Each number is 128 + 32 x the weight over its row's rms, rounded and kept within 0 to 255. Layers, rows and columns count from 0. Numbers have three digits each. The size before them is the row's rms in percent of the matrix's.

# layer 6 MLP down (transposed), 768x192, rms 0.0333, rows 142-214, columns 96-191
093:105123144184123135105104159107168119107134151172157133099141092108122210149090162116156150147173085164107131115140179167105128132095107135161104138124171174175128117157107159136146101088025146130120169100188136112122127131098093106113138080140082088124092175090121104138150150123105105064
098:181174176093173047113095139145175188150145156137155092062158086162101106146097119091179124148135154135176095150132129096110059141115101099139145160098162055102136182094112147179118179128123166138106144120143135102164086119148104130163173108135096078184147099120073089168168173155171069088
095:160171098114081091131164105080165125065194125110084103092120103161098141173168109062119168078120078143126116127150175129098116112155150112080112117159099110110155150164109111123146102085156162131143106144088111104111106170041115143084114105116136138108140149168084117069155131160085168153
093:133161141053120079143101096113092048125183154112137084156108112170118152152138149133086204070140153149130125096138131152137131109116111152117127180075130122031237141094102168149113123156142114089118094072137127073178118125151126135158125147156200129063098073147107112082092149144148160109
087:113139145126197099094076141108079127121157120097121140112073134121142106108087141171138113128124217127091141125119154138163084142112147096161103127107146108121174161168111107153121151123102167092164122123121102169142125194141121076173152163076095174120148187169145042107123116199151074153
105:103120110173165101117140074112101077115090155092094131174185136173094110134149195133079100133090101110136128061153123125096149159186107141128091164170082101086121102130122099118159155126080123151147146152136117140134110113102092146144131167110155115125097131084138128142159165103197109188
106:136112112136034116075137160067112166129107087113096153127131143145132146123160130119123174123143134158139149173151147117129077141138122122102144164152134076136147097151192158119134087173187207148150094133078147143162125175115109102128097103110111146178145129127140088113113089114079142155
105:161095126198104091176125121141107169114137147157147110116145151151159150100146078123148146080120115142109182148096134105084098125134110140083206145138164130124139097158177141136146165140114111131117030112121120128130168126089132145184152113123092113039183164096110144089131097154128116086
100:152146134113093093132175196159138153198144112135152140090130119141072179157137128190136142123153132113114116129149150118139176119084078193139135114134101054059102102105070123159098113134144123108155103109104089078150142167164100125087083125154087104126137169133167118087126103192126162167
096:094123085125114111092142172165116079141134120145182102134125123140151116154144113134176113108151131116121107150178088127122114144169121114136094091183141181089101167174077193158125087136125100115074162122169078116181112177155149156113155116119151178083087124141175105117173187144127145131
103:106175133181169108159116141118141138085161119133125113111112139131136102186083132088075130124163083098138151113106116119107128175115124080126145169117061185127064145127092147127112079140061082167115144143113164167169108102172168139144182151145137150102036182123058174059112089123088075114
106:070158192121133145151134055123083133119130079131138112070113110119132077088125167140142133096161141170146144150084133122093124124081134092134151118132131147157125240160181081154131113074154170128130143201112113109154219112111151189136134161138094129189051103099139100082112091103143120136
092:165176119115121171128083132115128123083148118119156076147103120111123154186110096119153124102116152095137120104128098162155129134148123135178205149144166104104124095173054169142174104180185116125022122090108089133117135109164127163125115164114077141119097100111150112106140126125124154170
117:167091112119108127120115108160099138146116119132071100105126135158164107147148130095158143176125104139080120120121197061097146096125124078116117126184132138085039124125214090097114171092126086157196150129091126138206120103108141089088128072179198152110147096107110126145141118103147134159
104:124083130116138160154076118104105095185121153081138157179076137155100080122161112108143206111163081129144144154150166135189124101158135113111149139180162073119093112105112163106143114121155113081144160142115104106139122142161186107103161136130114148113181083137113102184110114122092055073
095:129105152143140151112108075146142130152132075146093132118130147082133158134044076176167148099088138106097145138115146141150104197119113138129078120068151140129132124154116180098124187192091161118103114095105143110139075167137130177170157175164185159171181148093101143095127177135123067126
103:123053134124069145102110097123117179132150128145148183188106113097196098094204092116113070138203140149115084117067097121144170116103092104099129148131127141110216129100143169143157110158045149108140160136153059122104137161110163079149177132149099133147123175099155148124085155110103140162
095:151159109154106141091119143119123122105127079114110095124070148158109105131148148078131082174100170189146097135128139155100074168085126210144113108170175081108074092123153146096168151112133109113177151134109075169145130158185122151125198085076170127133121136092175142123138100082152063142
089:129147097149131120085115183051140092122100114065156110120092142178121155127118128105117124123157185157137128119143127091082153112161168177137105105172099163096174129055207172143109121104153102157191150130101108145130142122188127157129151123128124186163113105095097157171108032132083139088
086:166088133106164099069102089100142174133068145054148138116124134132133144150153097161103138049121152147097112154126109117166138093201167086131135150050144093090197148159120109103105157156207128121129114106132170112098162133129122104127091142155144141143120125162113137093200066104117120090
100:162106128147113145170140081100086158167118163112153144116104162068102106082113118150115247133150072172105154127052115167081122116170126088117098094153128083173135058118143160113096086117148137100123083119091115153103150197114139155146146158090149118157112140077217123144138139159142126136
086:099138164054125100115141145103115111177123104179144161104141114159181137111161138129125144128136091102100162188169112062113148137111129125144128105083124143074092139088073116160062100168160096157126155118182131145146106106030122137125092160177138076228164102161131109122147098108167129086
109:107110065117105136158187149158161086172114095162110141127055111169091128123166116169096101092081149176125099105151137072149104100082101121182136095094115074173161140122148136158102148186072128144115095114092114130174128136146127096123205130037136181127170210139108134157121157135132127199
096:097130158068164201165051173151081113141106121107124144093143149131097121142152134136075157162130184206158153130146100093127122094085104108093171158155098138149135145112111085173072103116200138158116112074108162094110168091090136137087142099072136100133154137117138099143137127111101112108
097:140166116196156160143095073149178145150069124125134081106103140149086197128138135142152177105166206125079133097086130046142161132107162108130152066142142133112170123083151139127104138057160199161101176120149143103131127065145101082084183144108129136220083145103137134133111087146163095133
106:091159138164094070133163141146077154136166100127149051128141131128136121133166145138154109086088133168169126154126152147172092112108189158122148187107082147102087113135121099134135149145136157123088112133121120147110166103169117056172138083129122103155096085072126113138140160088117130159
098:143121135107106168128076115165055109076127101120151097150185149116131094110087158095106174081118195136124091122118125182131180146146095151172157145101110130089148147119117139069130077111140106186163128105111125108128122085145095154057154162095135107122103051179080131098135130115111112121
097:090120118128164132085094072142125115190149180114143088094120115078124093138088150128154114123132132162105091111187144099185097128125095061062160140105103140132130089112190123230125101109090164113150093135166116174162156078104141107084142104121112087137078083114075118180130138177135138117
099:164080164127116108137120134140127169178092110151089122119124131109102139140129116082110115103145163119148134124059149168123127139139141113146068098161123119135109104155162131106108154196130125181089167180149108116147078148139190058110098154127122111125100126195173104108149111089152071130
104:145147096048129157134091188135247069141118087149109109117104091136160084104176131148096071117097116083192101139134102117133140158143087069111103144113086143132163139128105185088162114167147131213159087161175124085141139105093115079163148149168133084080108123135123131110128174145171141164
097:181157053125162152115166139148125112132103076101146090112146107175081174162201108112094082143144114168106122057150085146149118044137105144086132173158119123120176153130121141121096035127113164123126109148179112110139184084147126094166074106132101152162095155076163138110106090163092160137
099:056179100125168112092159064168154152139101135132140210189139200108137132141139137129145089200129145123123125157105106130141122106134105175130148118123125087070125116138138185135123157151123114083115147128118120074147070098075089130168103148118121173168067139097088134171088138083127145176
099:098114153208153133108104143107138162171090110142161091070146126131099108119096116171091146121131092115099174130112157130124117132049146118124156134145101124103164133139149110169212094153150091066094119109111137102109163104135136130138145087211133144085108145059097142043103193179130062101
098:134155145125068133133152147174144135079082116190087155119129113154115158167091079089169114145143120147153139088147155155113105097117191160068176135131112119125147106109065122161082094078148139205093108114104129104126169153069066052095113097198092163104151129116090146114134170178164191123
099:151045107115103132118160135155142076105124157104107108145137056148115141116132179117150142149144132166126196093149094171114181131085137072147141118144120138094107146109117145126127149074100187142095164146081153088191118150190189141206118148142155108141123153158122116151189137119103103147
099:089140092141121113102134120165093140142151141161144164157103138137149124102117202144170144102133129078081102166103112153135134077132130103109143138076083150133131116143115167103161106117124102158154143084132177053127092179128135056109094170172139150089145107145174122151081175096155125044
097:185119114137116138137139102064076122146180111093112107088125130103184122152143127179090162037141129130090151110156069111165110084140093113159103127137128084152145146142152176181092066108136135058144120087113133162053121157130091093115149101164078090145111100091170154145103101187146123136
097:121093117110109123077203205140153105098111099161152116150130110131102088137112117126124095164188131167132113104136127141124121045084107125157138109151133143166097119074072102146076166130104137127158133093095075076094090159132137190128130101080130139108119095151086182121123133124115192156
094:076080124169077140104113110058105182164135134165120109160058141072170108177102063142121093102107130150088111183098104106122164157124088186148119133110099158117110116158124116126126134142158153091170062132144157181108141144160146096105131162088091087119132088116127089143150133108119114106
093:129142143151111139143101153171080139098140087112169056179146144086116123109120102113242120124129127117176086127091078167117083114109115161070153120149167128059169125156083116131087174101145131082120128102121049173146136139136191144183172195135144149100100117122129127101182127106104145091
134:140133120102151112144121200114107136128170125094159138107138043106142128164107150130138131085126203053131124152136094112087092148131105116162089138140121105081135161112142130141120126136132111107181093158130161190111108168152092195100130141047130088183096101115129101180193099099163082111
094:138137127114149141178138046193164152151158128113122101123142092070153155099178115137178145088147142124115099111103086091164109135123161103158050109154125135105184158105107108055153156070136127194098127097148024048101174149160140126126136151159159078163179169113107133159125101119141131145
097:092153115183141151126144094079119119112111102064144095119133129155132115132081157210107163105163103133103084124077104186064174129153130182165104149148104076147114153112144148127104113047094100091152043091085133091133138150116176143141127211094153115154141199158106126178168119135097160088
112:181162098110124120107135088090107084136149169148142087131072092158172169112098084116125129114156120118154123126124127110090099154111119074154161162093109182085123102141127142140153144139248150136143157166125104156153150139109146125100124176109174130066121155135125124135120116071156115150
091:104113112156126091109160130127113201074151093149159190106157161057133139131123173148159140095074109088081059136156137107193132107076122160153094085099125158104109147095170098100121142181094162120185117137106189134104097135123120163139069123084110172115065148150157075100116191129129126095
105:139150157158157098189151144091124120108155117111162075163106177145165084094162077054136172129146180071126104099138079128087180136144138152154191129107194098148145086145163141172090123130118168181067043148135155174131071104200174094179177080096113127152173132098095096105118123163133098154
105:094107124155169197162125126151127086131125128133141142111130062124137115108185156105094103100117038134113113134143108101098097194126128102158122101100126130119170103150144125132152148138079155167157082112135183117198114084202095152185120099110112145130065155103126128131098078148106111089
087:119143119117128153148129105151132153109190150094155108138104078170136080177101034068125111103196126185130149117122132122110185145117132148127124128117123143064129116145109147096103151057149096159160113101121070138163093182084155120113142114090099129117179118076105151133137110148119173079
122:181138096147210176147175106143138141110165137112160112166115092106182089074090128123093109187124104158083110092088087079115091097174142162154153112133169160133147131151133143125108084064215162167146135117138084133132139106146134139096125128170167149100173106202062116174078171155124091138
100:178119160104153130165108122142094084134174087024161141125135138139128168140101124115138096135129114134049134096147098106134100121165182121171086122149142096136055133149161135114143159170115085122154096122149150068099111108144181123098175122119148135106084176131163136089146069175142094155
104:088171167134180142094174138121072133151112124114128064105125102110105056176123107191131105097155116117122097147123129131105080143080139121106116175132159213074206157123115159163152108103182118179104152112106102169106105127099122176096131129161108133132066113152169115138123138105043131099
091:097141108076136146105055167117151115152139120153172116150087166163116091073105065122151135111181157113084131121140103149144146112154077157148122138127117179156156121099051075192135131123191086147159118109174116136167158158110195102106089147165135166127102129096119127156147177096177127127
096:089211146163086156086134109167104120075137136105095100097117118137167151135156117072120162127094081129131121140158139068068134177176099201093124145141110111135117157090131117118146117186184102139147150080095148104075075188115123128131165106113116120092163153100104129116122096092085142106
095:103146167135114164143036132146079153101166127149146169113177069134107121125117182107147150151160148159135060131099120100143107119113173094116114106137135108067080189098194124136096150158177070128164112196146132137107133108158164180088121162104067134151152134071078085205168073174156131184
099:166192150122146178132187191172099094107092075152143117111102145073133111153174137187137081168075084137025125197134139155165098112110138087154171109082104123136097117170155145117083101194130112100166107084123188122088158148104125147068132119137154134089139176091117134136113139094141131140
095:082070118138135041119159203172092030115143126114207145100128147148147085116122089171071094081137143167167108089069173146083137157104107161078136144113080104105182131103109146135177095202085139187137175125110115125158112151142102135176144140135164148063098142132151129130127125099120123157
118:130100162189136151135144192061107150125119073132149133099118115132147148122194126120158085173109142135127115152157124090054113124100188092147118163106079149120103136099129131078078111111146112160116132169111088133122120120106094186113082109132134163097102057085134107122108123070071159150
093:089174103107097144120064167199086099139101120062144124168108134154136136178083173139142168074081186163162130125147177132130096151147143143152076118103114138151060130119142097125154121153105105158162110135121086169147097098149153180152127137129104098077105115121123137149082177148114170102
107:104090247183097138117142143099170107134088167109195106090121120074185095108169164098155126091126118098154142082137140121156165116168098149129119125140075198116131157113130090102089154164142135138134140097118110117190152089130144147170102133093116063138165128164097109104128145119145143146
093:110108102121151162105205084131090134112067196113111158159149130128141106165145115125190090137123081115140221197129107164125130182166189136154112095090149126134109128092082057151137083113095157104116136106092131130145115136123170087130154108136132103103139154158115117137081104130091175127
102:117148169105167155135104168108132078211085104140145114085139169125123163133172103146162166111148118069087115194109061107154137122142107089124090146098136116168146100108109122133076105136151112149110140078200152200174134171138077162084121141156087127135138123090119146122147097144093171130
099:150174090106142168110163090146159137091167113047142161123190151108122079124126200179116092113065157146094135122155163137136128145132157127141117109139169168064069132142098157169116110101155116123150141125162127137160077094181129073045160162104104129106180134105117071140122124113144143112
098:110110090121079116076118160046093080057111135155092179137109105105150124104161133112089114186104120136128146161177203140068150148166146142130068125106084129178080102149185121077060113120144123118142137153085117173119095106144137119136161121124163130147081093134072175163073113111096206102
098:137130123158126137130126062133122092155103188030121122124142057128131121049116115119140193102142130143105140153120017066166105109197172164160128116175100131144165149106126150128101111134148117181149153139104136065132139089117128076113171157115168115156155123146108106167108073139099105122
096:108053185107131112104157131111148194165121153130111191134092163050128129162145158151163149165215123093168192103148152155143127132165187121095102103077163108158157154109163100135120130051125172119100152093113094116103112157101120152109167098136132090223119079132179128193135127075117143122
105:166148139156088109167184071135154090170164117136088106197189164101120134091120104154096139161099104138097174139106126143102093064126126159151102134115139060146138158142074055135134164085165094141145175114098126166119121081112150187054098115152121107127104189170179123166157136119105137136
111:115132155106181144140125088070116148118152113102149083131086137079141125154153132097071152123148144148208135112109087118148120110104119142171122099120138096125155137106108175179122162136097123114147106172138102170125096158104117092092095146102099166115147155153087149117087151126091135106
095:100095181118170158159088132152088141145063114150096116134084103120097149097125120159127175153143177115112137110111150198105105071123154110096116110075113136142162139168168142139132158199080149106117117147168183088163154110102185149076132089165183131094062194117076095149153181127135163153
099:074117117157115129201114121130106096154109094119124143123099097188152163122112091118171142133116086160093106096081131113128118164193133163120086137150142095161117163198158129115058156181130162198134122179127104089169139128124108131110066108085173117140189163101122137166156133163113094126
098:182207171120187149159119157138099106110149100149210078118182111143164153104156095122140111152165206142176139109151037143125075142143128147147114129152048138124148104094152147089122093119166140104094082123218121102173132131167058124136111149123100083133193150096128142139174091125122145151
101:141144105145071101120083119140069159106106109074156162158128108169117067122100116148132177088138147090122120182117140116161151112115119066132134159132133140114112115085144148181146080121094168183109125092149112135099119168154108159154143154112161165162153156180129077147125135136113099106
112:157130119128119146070170117201067143143097095139159094132162080159148147140164147147151052120088100140104187164127093126095081113100124101132093184117142128129100142104119119129082076139087145148147141145181146109123086147121190171128163158111163091109064150166102149154098128177144098148
097:109108124171135101097077129093065154101148163141088139150150147080128113149141139134165143115119117062132091169176115133134156193115091124113170107111155104180070089132119045099075118119092093076124099053164137125169177120095171069136157156159145121181149131111123106115141104135135142129
# layer 6 MLP up, 768x192, rms 0.131, rows 143-214, columns 96-191
097:067073169149101140134124086062105173113156150118114055184167198114121149104146110115076131161163168143042114125080068171184116128091108194113150145127130181114146083164080128115106123093108073184124197166107140131128087135115192117170060121111103132048139173158101158157099144102122159106
103:121094110101174068135147127123210130166127131132050127086102091153123141153129145103101149097144188100118109125167159191142136116065137193218156105117129161129144133123137177115143116170136126124105152118107096087117145172145079131064126147098124055110139172145182129121150090090115081116
095:129116117151144090143106102168119167188124138120169168130090113089079080110183124072156104132121081132095170155103132114095083083137123133114107145167100077138123125164159109133095170116081147086145195162122081142099155090143159177173110079171194136128117121105174158068142186120149135137
097:153149085088066136178149113151167135094092103119131067180135149167142073139169128069166197106155096122117144103153157187112144131114115146130114078153183072166193054178078157158104099128224090123103142140082083105138095137104118111108184167161085113126110084170088114166150172080121047075
102:119103117069188108157096115103091158107129119174169130127158130091104072154070165171139174165113091070120175110201156122102128160145125139149123090082113141140160139131088207099027147195152078098124135092135164104105208129175089127116105099103150142137138119146107111107111153181101109139
103:146127154136203181151139107134149128105169162158096139073159097075105157093098164178085135176149125125141172047112161127171129177167132121109161138098080131121094190107039150107112085062153151176154126138150139157115126145106124179133120123145115138111092067097106139151152058164108086105
100:097069138097037091155154134179202153186085034140134165139164150180114154182083138141095105162144145107108136124121163149134115116102135120190111096108134093149121088128102116146093107148096088163167200111115147093156107132107120095106074152120143138139098130158127107092143143095121154141
108:108106179136166125128156147131118202090119199158181128096116091162204194149151128160115126121151091165089091157090157119120061127123124095116158159159117091111142125095150061109196174082135150143114146093115129169108138085114048134117119104123093115167141124121147141138181129129123149121
098:138102145118140097132114079152182137152095091148115109139098116109165092074128141060126126125114126149054107061160124150093086154116131074137152177135104122116175123158122083113190115131183149153139084114116144141133122144125109137134087133199133147112182116063097107101146142149117170124
107:147129104145105162123170142131117152083095176104081093155125034156179174124090073085112131130113101106114123089139124174084114153165172127146142142089110179171113151157097159119114129126158123094155146160144175139121102147077095092111148137105184134162115082126074161138144113099142130138
101:174110063115137105129163138162144102082139190105116114107157111162154105138163138136124162169133137136098136130084064071110116066167144087145085133174112130096138148174132093140146152151130127162155117149114191080194126116082087105103132057112122139197107079135125092116184151119158182164
095:092085149100084111143145163113194136134083143141110135153138124128130129095098124189087154105123098137139131119133091163151141148106143104152121148112128153138140123128099141109088046136134231158080040145082159116173071132167188093212161140109174173200148126106185192120146159147132085127
107:110163148088174113097181183103126130132136119133119184106101106173135128148151133117061137139102114165124114195152097160134118155150141177149124092083218104113164128165123118092127122115109170143110115124108118160144119177127095093074127137129124137100128109145135108115202093161044152111
100:106196131170085129127177095121109149112084128108154098142122118132184146085135110126078160135149131115165151061141160093123137129157127173123155158134049133125148112148157150151092108171132154136117144184102144114115107129176090110160088131130180082164115087192114084107101127110080197167
093:110128155166140130177139097076157160088123114107088140134125086098077147120154139123168152119102095149127074124122102175184169115143098110143087158086069079147127167111161193134096107150075198159161118118110118132081141149122123090098106101134113123161149130160083134131096141122146144092
104:087086093130122199088126126123136199099145060062100103094117125121116138146174126098155179161139143146086162085136147055182140114154151125140182204107088185137158136139177102133122157146148126058096175131102094142092166158118125199111141105047125165144143204175123118130104100132104150138
095:157117130196110126154104155080223122130140149113110167143178123144159139123134169118126117153135091146113156127075095102111143061097157110053141130147030103133113123121121138153077103169156117100158122134143148103153174087123161129139146102160076119150075121111102166169094195142098156146
089:096100131162127170122140076129106122086069122118131147117164098152109125132125114177072162135157137142163140150090125171141149096143138112101136155154145112143182126170134108125126140121113117115070123165136151055086124146094162063145163085161114083078177120216171141093099136095148136099
092:101078139153145080133084120171198120132088127172150099164088140139096114110104111160155121083159138110097153130150202205105124125057132104155113169109097138116178097114085065091136110122134111065125090141156111149079178131152109115155085074158132142145100119139150116137147130131129123098
099:148087109113128148172145146107176115146154171148164144109094109135135133147079166122045079120182131095138132109145160161109154168150119123105144133130143112104144113167053137083176126096198117057146138148153108096139113154192058144123154100121102105113097122128107058116193118134169160114
090:191116121156167177233185118099141159093107207082122110114107149104116129116075137094101110182138071155141116109097139143118097124150181118171125087124128099181150178166191157034111083117075127136113080116071110056101094117118121160079154147143095091163158140147110129108135131174154201123
105:083150115124107115147094113021096122150126116098110148136111172127197102129097167159115146150220119099085162137124094064078169167123151100167125161117160096053117131118181090149098152147150134161114179119123166176080149120107111105103125073170156145123151109110103143136197206155122139101
096:117171110168063114169187074137171091129143178138155091117099104092195158211142138112159087141094096132084202124131175140126155167130117153193108098168143134147126108129097128110097163177140102172139168177124148119127128104078142159169133141139144190112108161149167134129122071129167046130
100:120061137083096108131070089150141134075158160165094117107126138095113080117165171139125092120098111123124159161086095129113033167123075101128116158106075134118142150141107169101210165195125118108123142157162132215122141189105139152100125114155112106101097133135115134140109130111103086209
105:129172083074106143122125154203113106128205091142143114158117179139070186154108137110082154096157127122188122119125092095103135120168136134137163135070171121114092144130142100104089148086132108174119109088089181120120138146174171139108180048154152165208097183141140133199130160105114131137
098:165108082071108122054162088126091117151131142128173129149072126114118098148151157111134115188114151120179151132139115118130111127085113127131119125135157144126063071144140134202115094161112160058118121059140084177146114154143158186114148133105135111087081132103166175227140153134163088095
098:152153149108099238140110169151114160084080143097131149109162138134151141114160135107171132125124103143122183142087129131092155096164154191152121112115121208104147116137133095073119171140194090095060110177108142125077115142092130137124130149115103108162111106129184132120106178103068129098
094:128136173167121071133091221093043182118163164141142128115182140174111107177111149145096072095179135145136178153076164107162080073130159075104129147151149078172088121167129121184057156140069188094118155125077124091173135100129148129154131113136117117144121137122158129154104221088115071117
108:130088093114127156102169122149147207136157149087181132138199090129121180141137123051117096145128155123121092159091141133154142081172093128172082128144071137118094162166089119068141195148143127184069127146122189103148041119136133151164119138113170111145102182106104146126148155107140147117
099:099124110120079149087068131123114101112134162140124167135140121104129139119108150110116135095122180108141090181146180062187162180123190118134167112129149140181105049123093156175144186175122136136136078129038076152117141090160135141125105166139145107114139179149095110195135101149185111145
105:191109113090171088141156102112126169088071159064168138073155136139164169131144099136098130115147147114112112112122110136090108141123184073124111144120139094111114127078089125081150152121117137171117082145135131116136146127068105163120146082189157130095204092154160068147125086097063125066
103:092100124164093072121115092047172166132095134152129183165215126076104135173097233170152143149143097151116171103110096108157114098146116122128087146120075117143092135048080167076160186130168157098139170176180147101126117133136124171104165180066101111157088145113105084202155114093127109094
093:151143152132063102083107113080187132089115103161126063176144119128137139159065179125147157131094120112131080163167123173106156186122133154164124158171079142187149154112106087124177120118122143075141155124128089165097072094131097106127180097088114125160120102153143168112113142159155111138
098:088146138089097142129130173140152133149148121142097163120150159128087137132117080082156146165137128111183082163178152162116129104120107227118130148133118056089116164130103090110180139133133101065178129148040134099087087085113127150079127061107131178163148095171097119114138118116125100124
106:118126146165131068079199148105124125109152128123092144174144167104199135169182129101145140160135103180089127131066124108098118139131192164167143137154152067104133090136069124168143131129118156107134120120111069075127158146097179143117162111143096134129109157126123123112110141216142097122
100:150098116171248183141103103143151117118111094126134040131081104102091127124081145131127080175098118164126136125110120130147126088099107151105099138102134119177113094127103100179167177122108174154157136112161137074089070128136103139152098114129155177155145149057066056145099092119178102122
103:098216115134141116124097130075128117117151110084182145111119126180130177095142054147147118133149143131147152120164165158144107107031092145138162148082088132049146140162201070090156149143039109107166106210143097187125182143168146148104121107114125146133131125106119103117136100103113086094
098:124136161194118132102080130037161145132149169135081137085111128175118068156142155105145112166092090148171171103109156113132103134104106153154083099165136080133116119100159126132120092121085060153155098175160129079148129129187107128163108115149141092130137109110107132084208131093141182112
098:084114187090108135098148126132150154147122148092123156125087128106161183143184152123130195134121184118142099138157177114130134141152128117160142137088070133108117122157163160090097157153114120151069189121133112173060184149134105097088155080157092147141093048145084115151089130183142103147
119:097159158124127071134172181110160131122137181122164139124088107143113131117119159119123106168118068156121108053043097145105039118140166115166129078159143101106115111126108140105140125137136066142193128098110114193080115154098089161098133134090174133144103163138164151159154110134142108157
093:159117137144101055133080156077125171166133136132160230096091100121125138186122151196112143118117115129097139111104174156121087117157132122110140052120133182131126132096055114143140157112083150114097132114185145116083136073144166148104105148099163112131114065155134149110107141179152096123
091:154068131125123167159181124103080114094099115108082072099174098118110065154138104098109132125172126138097152032130175119088149088128197119056129094046136177128113124142140044137164115157165135120133214130117140160122133052055117130129143130126135156118081103128107126122168114168152103125
106:108148132141117068133168140049102149068169158113123134124172167182161130076105184129162198125107177133121103113091148121114161129086156131158106125097121140189135149055166153121106085173169110124087126103088099068116104144149084105183087226171126182142089104146154139122121136116125153100
098:209092158155178177157098086111182131134129105135130132156131153102125142082134166108097170124142120160101145142134098126114099113131120081151116132163082110098138131141127121087120065172167175134110103168158087049106090106100108109141151131118093091141130088166053066124125104220110140125
103:197127122117106170102148172197089129119200093177117092168191190185085147119185163126143177108141106054140122123094105127172121119098106108146095204080073087109164201167178114084139117082130131181113133163142161134097057129085108184111144120138116150102140112153166095112116169191130171150
105:103142135220166146115171159110103142100099098133148130154106157148158099106126170110187139103076154155130084144235160129117141125126096113148129136103088109164113096169129112087139143072122106142086136208085103102111146115136196144112052129134091057131103204123116116102166103133160114141
088:074129117153104127161147108123137141131119124106117095174125176122139133165132109103129144157102167156136130112098100134092082214116116145171132114102177108146129136081174118062111073091102159108123072148127071123091217113154093172135094117078151180147178093117118093104151115150146048115
104:136122127141125168141123168097092158108190121159150136158116154140092105125106099087004153146147177082139108121118136134108101114197129130087174092128126123147141096141169128160148139113180090149124139128138130094083111138149177122154079135179092127151151195183112098099136152095100091102
099:118103160115134136151122119182189131144135099133128125136160098127150142074099130180031108155112105164132120154149104163099121167155107155172101082139118169138144099191101064077246107133087141124089158151125127083155046133129150108124094111132115154119159121121105112129164101142090058107
107:116126095071092158078082069128090133118103127128185094139133129099136135125083114104116102175140108113182145157139180090156138098090119132167106062120159157183116187099196079151118145136157145108127142130130149106119172119088137095112159089116151058137113118135126138159155145116114126158
099:096096113108087121197201139087113083133146134118076132134112166104102114096123099147064170131113085169079101118110111071156135125069115135166154108131147110173073117165099155062067100129165143145121156094112156166082075134109097158102077092124093141122181114092121137157148097134136150108
099:196051143152074072140152090098165106172149147119181158157164116083083155143143151118071130065146126126146147137143082122159149106127100125146156121119169170095193071104149115125146129054133163094110118151129125117166171145134174076120118151147087098120158109134171121157147115149108106176
095:133121161114131132132151133107125114082153157104152132154115175076144095108118137124094075107125154122090118122140169162058160178168121134165128126112117198153160099100127123039132111096153192201124095081178171111123100093142061117203128119092136130089195108179117118171120146107143122111
106:053112139097117120062176123090111164179139108153125157125082108191170074100063149171129192150145106145132138114105109138133111131113090166134117155154144156180118133114152077103162112119103101113138083124146143110127164158106071153119135130153139103141086120157168151161147129161127144142
097:082128079123073167144057155119112123108098144151117110165124151139111178139157178099156128182129113116217128156116190175167127136067156117107114071095074178151094087137197103167126181090142066107123075122124110145141113131117163121096125120141166160105126122186121139199170100078140131144
102:127161095165160099119117114138120135058143144157154140119091165165107156134109135083119163140111122147150138130150161147137087137104106169176127164179112179122133095123175104143147188132115112103095091149101084094076187149175067111140132082196122099106173181106113160147155142094084074138
090:155123138144075166145154182104091095150116176154085114238120111146097152128121147081157121097160080114155158147085142092108175188124134132098106156121156117162100147108141117157118093118091106060132163117107116122083191155138159135169114075119096134115101146138141183165162109065120129125
102:174070086147122120128125129124103214136112160108101169138125120169102093176098114139135153153150146125066140174134092110222101065103101152084090106092081131148119142136155114159097175112107120142122193086078125105089099124123115163149183025156107104098110194183156141155110187089063176096
098:092034108173069133146095161140104126075135189143112162112125126149203093115145095155103072130094102117169090128111115158127135212116157115125131115194146125120136042150129090164093125145123164137181088137164159153113076142122151135120104133162130135174153108150187080136113175117127107122
105:146109167126190083112145223172139137088183179101130151124095106146084073151122114097116178111143096107144120136144152128130098110058150092141089158130134156122132148144093081152090142146134121110148135182091096090086102140152134143102139124159119213105148139174119189072142155118184068117
109:117109148108051128109136076151128151089159076188144080121063130149139102138168138172135088153163131108099094134197157140122084100150163090136130150157115128152097125128143073120118148149129156133060123128122146101114087153125124220196159041151160140129165153160082126142109151145097142154
105:160146135167098153203160113129150133065143157165101107173133161157103115130142110115139137123107166113143133189114173150172065124053111138120175130123103148109117124150121123153189171064146090117107083125143125122116127094105107187113096145130083089108104163159115083139178112143133064113
093:093148137096103150135165157074125138117152111137104069187147130065101121113167114124090118186106193084130087126102091133132133114100150114111133164162161165143165179152170106130180109068147145133084084151131109126182101102124109144116062106146095142151097171111039130213169186188164153110
099:101137140072129154162195158098094140092153130076094088091102156169159147122112078105169075123116140131102171159140123137088148073112174120136148121129136138088154166132121139120165098141149097116148134068160139088140187081131126134155065114176070086114095153116113130092153152067068110117
099:149119143112174121094112094158110130106108072112194135175124120142134136130157164167125120106146142142173151121124150095151125122168168112122124135208129216148138117151171090122109135125139114172131069132088172137027124103163091080115095096144103171107135142062155172171090091116142127135
111:146100102179085116058165157100133169097115128115135111173172117155059139112162108140103163183137112088116149133078107068134060050155099115169173183097123128103169126184130123118133103105162115141142152119159163114110129122081186089112127130097156136117176187186114121138165197110148062124
101:147124130137127129154160177118159111102116118127128116133128125157208141080150171202129117120085139101129102104155121107168099088118148102137046145169157148109109124130133131157099118115198115150116137145141099088114156097148099117196130092143182128172133137101136121074084176080110109097
099:111131126160099178107100131119148087084111156130131180174146117202116120074064187131102173121156152125143091154146156142150130176161121132177128175140061065073114074176141140098179170160167103110098083116110123146130134168128088155138095128108104169185136165129180153190095111116073124140
104:129112123126110196140108154123077160153124113161125127159064160113124133095099110131084178102113131095043133143103135116124136123148116108148093132116118109147128094135078168184119170127108060124095098138121130113107154144175190172101144106136125199164113194141142195168163136177142108091
095:096147093103137170150087145149121161139143165139160106130059138194115094168110213085095118119119109141112102126163069105111170113113140204159103114155183139152156158113113109099127149146135108111099082118121117159142153099146141071141137110122122084140150148134063140158137146078119032124
096:118084134153144122158175119132147182086110066128119094150149127073137158114139175137155141085088077120080166205093122140169138113227130153107101121061128131202180160128081140146115100108123090113121135155127156122140135196113170094171108109090092110149120104124157185062114143142109153114
093:084167196086145081089120107106132106063145093124155107146131090164151135138119182102156103081105222114108168115140144102126078104133102136174146160096145203118159137162138118159140088138145197081095106118193143150194140108113120097130071055135108131172104080204168193129167113138091073125